Each number is 128 + 32 x the weight over its row's rms, rounded and kept within 0 to 255. Layers, rows and columns count from 0. The size above them is the row's rms in percent of the matrix's.

# layer 8 attention value, 512x512, rms 0.0735, rows 339-344, columns 0-255
size [ 99  96  98  96  98 101]
[[127 140 107 124 125 103 125 186 124 141  60 112 115 165 129  97 133 135 144 131 157 121 165  83 168  85 116 131 108  77 139 147 143 174 129 119 142 138 118  57 138 104 124 161 135 115 206 136  93  92 109 181 119 105  77 149 104 120  86 134 123 149 143 119 132 116  87 128 190  88 115  75 145 122  88  98 118 152  30 165 118 136 135 108  51  99  88 163  99 134 122 163 110 129 174 184 146  77 146  85 160 168 138 130  75  83 128 146  89  93  89 148 106 173 133 147 146  53 108 141  53 132 119 186 150 119  95 177  88 185 126 102  98  96 120 154  73 151 104 133 181 143  76 180  98 133  99 134 120 118 148 126 195 138 112  79 109 117 169  89 119 123 162 143 111  79 188 180 183 184 115 130 155 169 170  94 181 124 185  65 147 119 148 154 143 118 156 177 140 141  77  97  90 113 107 152 139 128 165 150 117 129 106 141 156 117 172 106  97  86 127 154 113  69 114 131 108  74 107 119 192 180 126 102 144  71 135 145 102 139 118 144 111 107 107 127  75 145 144 119 125 150 130 116 103 115 114 123 178 180 113 158 202  98 126  95]
 [116 108 201 179 139 156  88 171 149 141 118 137  63  84 131 152  95 170 117 189  97 126  86  87 151 116 115 118 155 143 150 160 207 149 163 119 158 161 108 163 135 134 144 104 107 138  94 124 154 140 168 172 121 125 175 145 130 138 161 164 100  91 113 147 188 140 159 118 169 163 155  84 153 123 162 136 137 115  95  72 131 172 198 159 199 165 128 157 105 110 113 122 119 154 152 127 154 152 186 182 111  76 196 106 160 111  93 121 162 162 154  84 179 141 138  99 132 201 121 194 122 225  86 106 147 142  92 212 168 127 106 108 130 122 115 128  99  71  97 150 136 135 150  70 139 159 137  63 167 162 133 162  82 119 122 145  48 190 120 103 154 159  76 118 119 117 148 127  83 116  98 120 106 170 136 149 135 154  94 205 190 127 146 128 169 155 126 115 123  83 143 183 148 146 184 150 102 157 117 148 119 127 102 104 109 120  99 118 163 146 112  84 125 135 111 109 188 132 175 110 166 122 124 154 161 150 137  85 167 110 115  87 139  96 221 138 124 106 120 101 118 130 139  63 115 131  86  71 112 132 165  89 119 144 155 117]
 [151 132 136 118 147 128 175 121 126 147 173 127 103 111 125  86 134  96 127  88  99 128 100 137 113 107  56 119 135 140  85 154 197  93 172  99 132 181 155 156 164 115 126 145 171  99 105 103 110 153 104 109 156 100 139 130 135 104 153  64  91 122 126 138 114 145 128 112 158 101 138 175 166 103 126  64  73 123 163 132 128 135 131 171 105 112  96 157 121 175  77 121 122  79 176  88 114 132 128 160 144 113 136 125  82 137  92 135 174 181 198 189 109 107 128 107 130 153 111 135 191 105 113  77  96 121 104 128 106 135 108 157 193 115 161 136 132 143 125 115 170 134  48 147 176 116 147 143  99  94 112 163 186 177  51 118 179  95 179 175 129 104 186 171 128 142 122  70 125 126 144 164 138 155 144  96 145 176 141  46  95 112 165 120 146 117  96 145 158 150 113 177  57  71 144 176  90 110 130 176  71 181  89 129 187 138 169 164 102 121 148 191 147 170 143 139 114 141  92 121 143 170 173 132 137 151 124 161 123 177 166 143 137 137  91 141 120 123 122 145  95 118 136 127  61 153 130 116 149 161 193 121 194  99  59  99]
 [171 138 133  57 139 152 170  89 128  85 191 187 185 136 135 142 108 109 184 108 126 153 106 152  69 128  44 136 161 219 125 122 148  91 130 125 103 159 136 169 151 163  70 128 152 123 107 129 110 102 155 113 140 135 149 178  81 146 132  82  77  88  94 108  76 150  93  91 120 136 118 135 127 119 110 117  96 158 196 124 175 120 107 184 106 101  97 109 133 123 127 215 130  98 148  75  87 121  69 133 158 177  98 132 150 127 135  90 141 147 139 164 128  69 130 102 112 107 106  86 169 120 132 107 139 159 113 107 141 153 131 171 165 102 141 126 132 135 169 137 158 150  92 106 180  72 130 113  51 122 129  94 164 202 227 124 134 144 106 141 103  58 154 182 147 160  84 133  40 130 149 156 212 132 103  85  89 179 137 109  96 131  99 119 173 104 142 186 167 212 105 108 144 100 124 155 172  94 132 136 107 175  89  70 163 131  79 120 151  88 113  69 137 166 159 131 106 153 120 116 141 130  68 133  82 157 131 122  79 121 134 161  80 159 102 157 132 144 104  97 115 109 154 145  78 137 150 157 145 119 152 104 109 119 151  98]
 [113 139 118 103 127  81 105 190 131 147  92 130 118 131 106 127  99 150 109 144  73 186 146 175 175 135 138  96  68 140 156 139 108 142 169 117 149 157 145  67 125 120 112  40 138 111  86 116 101 134  61 135 158 141 139  49 154 133 129 152 133 106  96  98 118 148 115 158 190 141 151  84 105  43 132 177 124 159 168 142 111 126  85 139  42  88 149 144 107 112 125  49 155 141 120 160 136  79 131  91 112 103 108 108 144 104 177 173 153 120 115 161  85 126 136 114 164 139 159 113 150 115 146 118 150 101 157 143 127 165 118 126  94 144 148 133 135 117  93 118 143 134  60 183 164  99  98 155 120 215 151 135 162 143  86  91 150  92 137  95  59 139 168  43  38 144 128 144 114 178 211 151 135 174 166 107 166  53 131 142 154 171 188 143  77  69 106 152 185 115 147  96 149  97 107  70 142 110  85 191 141 154 114 115  79 144 178 134 134 101 124 124 174 124 157 118 137  97 158  70 158 137 127  50 128 172 159 110 108 185 103 143  85 113 144  91  74 154 178  92 145 144 163 107 150 150 120 142  91  87 149 132 110 155 102 127]
 [106 100 143 141 125  93 114 116 177 122  91 125  93 123 155 133 114 139 149 143 114  85 107  89  87 170 202 136 123 109  82 129 138 128 178 158 126 147 173 132 120 145 131 123 154 158 115 185  61 169 179 111 148 138 195 177 135 135 158 155 151 159  78 110 147 136 147 100 121  99 132 120 156 172 173 148  80 143 211  76 134 119 149 165 145 184 162  96 147 167 121 170  71 103 153 136 127 123  84 125  51 110 124  95 124  95 111 124 146 111 182  86 136 142  90 118  99 156 152  95 156 117 179 106 135 146 192 123 182 138 116 127 135  84 124 102 147  71  78  99 138  68 156  81 106 129 113 132 160 137 132  67  93 166  89 121  83 193 108  82 173 177 131 159 174 187  83 107  93 133 154 166 150 119 136  83 173 167  86 160 168 170 164 120 119 173  98 133 191  99 101 119 158 141 201 115 180 129  92 125 134 133  72  84 124  84  63 190 123 180  99 143  78 158 153  75 196 160 125  99 136 123 119 140 168 115 159 105 152  88 125 164 175 139 145 136  95 111 115 129  97 124 157  84 159 144 125  57  85  95 170  86 118 123 129 136]]
# layer 8 attention output (transposed), 512x512, rms 0.0662, rows 339-344, columns 0-255
size [ 99  97  97  97  98 101]
[[143 147  97 119  87  89 138 157  99 116 124 146 109 154 106 148 161 120 118 136 100 103 123 116 156  85 176 163  83 117 108 157 142 114 185  97 141 119 122  98 178 153  69 185 127 183 136 170 109 101 130 181 131 123 108  55  92 151 101 136 139 104 155 104 110  51 122 105  80 172 153 117  99 109  93  77 130 138 148  76 139 179 113 146 101  95 134 128 113 112 129  84 111 118 185 159 139  89 156 107 124 127 126 134 132 146  89 180 107 124  83 143 126 160 167 171 144  89  73 111 130  83 160 138 130 105 154 109  67 169 156 122 122 118 171 110 123 144 178 156 196 163 110 134 117 106 129  56 135  96 121 118 130 118 151 123 112  92 138 132 141  89 129 124 137 164 113 127 128 164 112 121 179 139 108 110 144 104 151  69 164 145 146 125  91  98 131 161  81 111 127 107 136 146 125 128  93 108 101 142 126 111  68 111 158 201 145  49 136 116 126 116 109 110 107 168 155  69 120 124  95 173 131 152 129 118  72  79 130 151  97 189 116 102 118 146 137  95 125 177 125 128 126 144 130 157 111 131 109 165  92 222 115  91 151  95]
 [ 41 133 137 149 141 107 111  96 100  75 154 148  89 119  97 110 102 132 154 131 146 151 172 177 154 152 103  76 208 160 114 129 100 166 103 174 133 167 103 188 132 140 103   5 128 113 131 103 134 116  99 105 100  74 184 124 186 128 137 158 121 110 101 140 118 156 175  69 102 105 163  75 186 110 137 179 144 121  89 127 134 168 125 101 167 134 160 125  66 119 135 155 121 116  91 118 107 127 127 106 173 150 149 170 110 125 118  99 106 121  75 143  73 127 135  57  89  85 157  97 114 124  72 113 117 126  77  98  34 135 122 121 183 105 150  92  96  97 103 136 170 124 121  83 134 138 133 134  68 148 181 113  99 123 195 190 114 159  76 103 150 148 155 142 108 121  94 107 144  99  96 104 135 125 165 197 139 115 103 184 161 145  95 155 116 117 135  92 139 128  87 117 139 150 124 106 168 131  90 135 129 132 103  94 114 128  76 160  95 129 128  92 105 184 141  98 117 118 146  94 130 119 113 102 140 105 109 149 162 141 170  96 153  98 125 107  56 193 165  69 144 130 148  84 131  63 152 111 142 124 115  92 122 124 106 154]
 [128 146 151 145 128 130 123 138 144 123 122  78  91  72 131 133 125 118 139 142 134 193 122 112 104 136 102 137  99 147  53 118 138 141 149 171 116 146 154 152 136 109 126 104  93 131  69 143 132 111 191 149 151 134 145  73 144 104 188  80 119 138 130 136 136  80 139 151 131 187 148 189  81 150 111 163  90 170 188 115 158 112 168  93  76  85 110 102 105 136  43  91 146  44 159 161 107 177 140 149 147  63 114  85  74 129 160  81 123 200 155 104 135 139 125 168  97 119 171 185 180 100 141 130 107  85 141 145 181 143  91 192 145 118 174 123 193 130  87 194 122 138 138 155  83 140 168 121 204 131 122 123 107 107 107 156 155 122 186 113 160 148 111  93 175 154 127  70 191 123  52 167  93 139 189 119  75 139 163 108 117 107 163  91 126 123 113 135 212 125 155 137 147  93 172 141  97 118 121 185 125 125 165 116 138 109 208 106 107 168 132 162 168 111 171  57 185 174  54 147 142 162 120 106 162 111 106 108 127 109 154 106 178 131 117 156 143 173 135 152 117 141 144 136 129 130 155 153 105 202 130 100 130 108 160 130]
 [139  96 148 133 104 173 119 143 160 178 100 125 133 114 104 144 149 151 174 167 151 152  90 127  96 141  95 150 124 156 118  93  62 152 146 129 163  86 193 141 134 132 127 108  71 120  49 110 118  92 187 137 144 161  60 132  95  46 162 114 134  89 118 114 162 140  87 141 136 179 116 162  59 188  91 118 118 174 185 140 141 119 138  85  87  99 103  69 138 155 112 157 128  92 129 122  99 131 153 124 138  94 177 119 195 139  95  69 160 127 190 116 151  95  93 129  46 119 134 116 171 120 148 131 112 161 138 149 152 101 161 176 109 143 126 123  77 146 188 129 158  80 127 135 118 133 211 126 173 111  88 136 107 159 176  97  86 118 127 112 128 127 120 140 101 110 157 166 123 149  91 185 162 145 112  95  52 160 158 113 142 104 147 104 178 157 116 194 224 152 160 171 138  84 153 125 116 152 138 183 143 175 134 166 145 123 188  71  83 121 109 107 122  75 126  96 142 180 105 160 132 148  97 168  83 157 105 189 116  81 118  90  88 113  87 133 115 158 162 108 103 138 112 169  89 108 114 153 123 161 139  76 126 115 149 138]
 [ 99 176 113 118 168  97 125 167  87 173 110 154 111 170 133 181 167 104 128 108  46 157 145  95 133 146 188 117  56 107 103 145 103  68 124 155 117 119 122  77 113 156  80 104 113 103 112 134 114 167 121 133 126 145  84  49  90 181 122 133 109 136 102  74 111 111 111 148 182 154 129 106 111  86 113  69 171  91 152 138 110 111  80 123 108 103 139 166 126  81 178  48 109 162 117  16 173  81 151 120 134 100  92 228 121 119 163 122 143 112  63 182 123 135 162 133 109 137 122 121  99 138 146 126 121 150 125 137 130 127 180  99 143 119 166 103 105 181 157 153 171 144 135 145 134  91 118 112 144 163 135  91 197 104 144 150 174 143 154 122 102 156 114 130 128 148 161 140 106 172 162 165 117 146 200 141 135 101 173  72  94 159 177 134  80  72 138 158 183  99 184 121 129 106  76 137 188  57  94 122 188 151 125 153 126 111 177 105 176 154  92 108 142 117 118 128 137  69 111  79 125 126 141  94 161 155  94 126 131 179  98 195  70 110 156  91 107 119  86 109 121 154  92 121 149 146  82 112 105 126 127 170 105 183  99  94]
 [ 99 121 136 114 116 146 151 121 121 133  92 105  78 170 141 143 142 143 136 102 143  82 172  84 132 169 127 124 176 119 121 137 124 119 161 195 117 137 170 158 133 155  95  60 148  97 110 160 146 136 125  92 160 138 135 177 136 145 134 152 153 135 119 121 158 136 133  94 102  70 110 128 162 163 118 165 123 112 105 108 133  67  92 109 132 134  99  98  93 160 212  89 102  77 139 130 104 119 108 109 151 147  90 147 176  84  77 109 145 102 155  73 181 143  79  97  93 122 144  99 173 132  89  78 120  99 127  85 130  66 134 128 204 138  68 128 114 105 113 165 124  50  99 122  79 110 134 165 110 116 161 110  84 133 151  94 110 186 133 121 147 126 101 113 122 155 114 102 126 109 166 153 101  65 154 154 140  98 113 171 143 189 113 118 157  75 119 162 201 138  63  91 195 157 124 122 170 159  77 154 136 141  99 115  82 127 106 201 101 134 105  96 116 202  73  86 102 194 135 113 152 133  95 127 175  83 139 142 120  80 142  61 124 134  85 173 113 203 124 118 128 108 122 106 128 142 144 139 106 128 163  70 151  94 113 172]]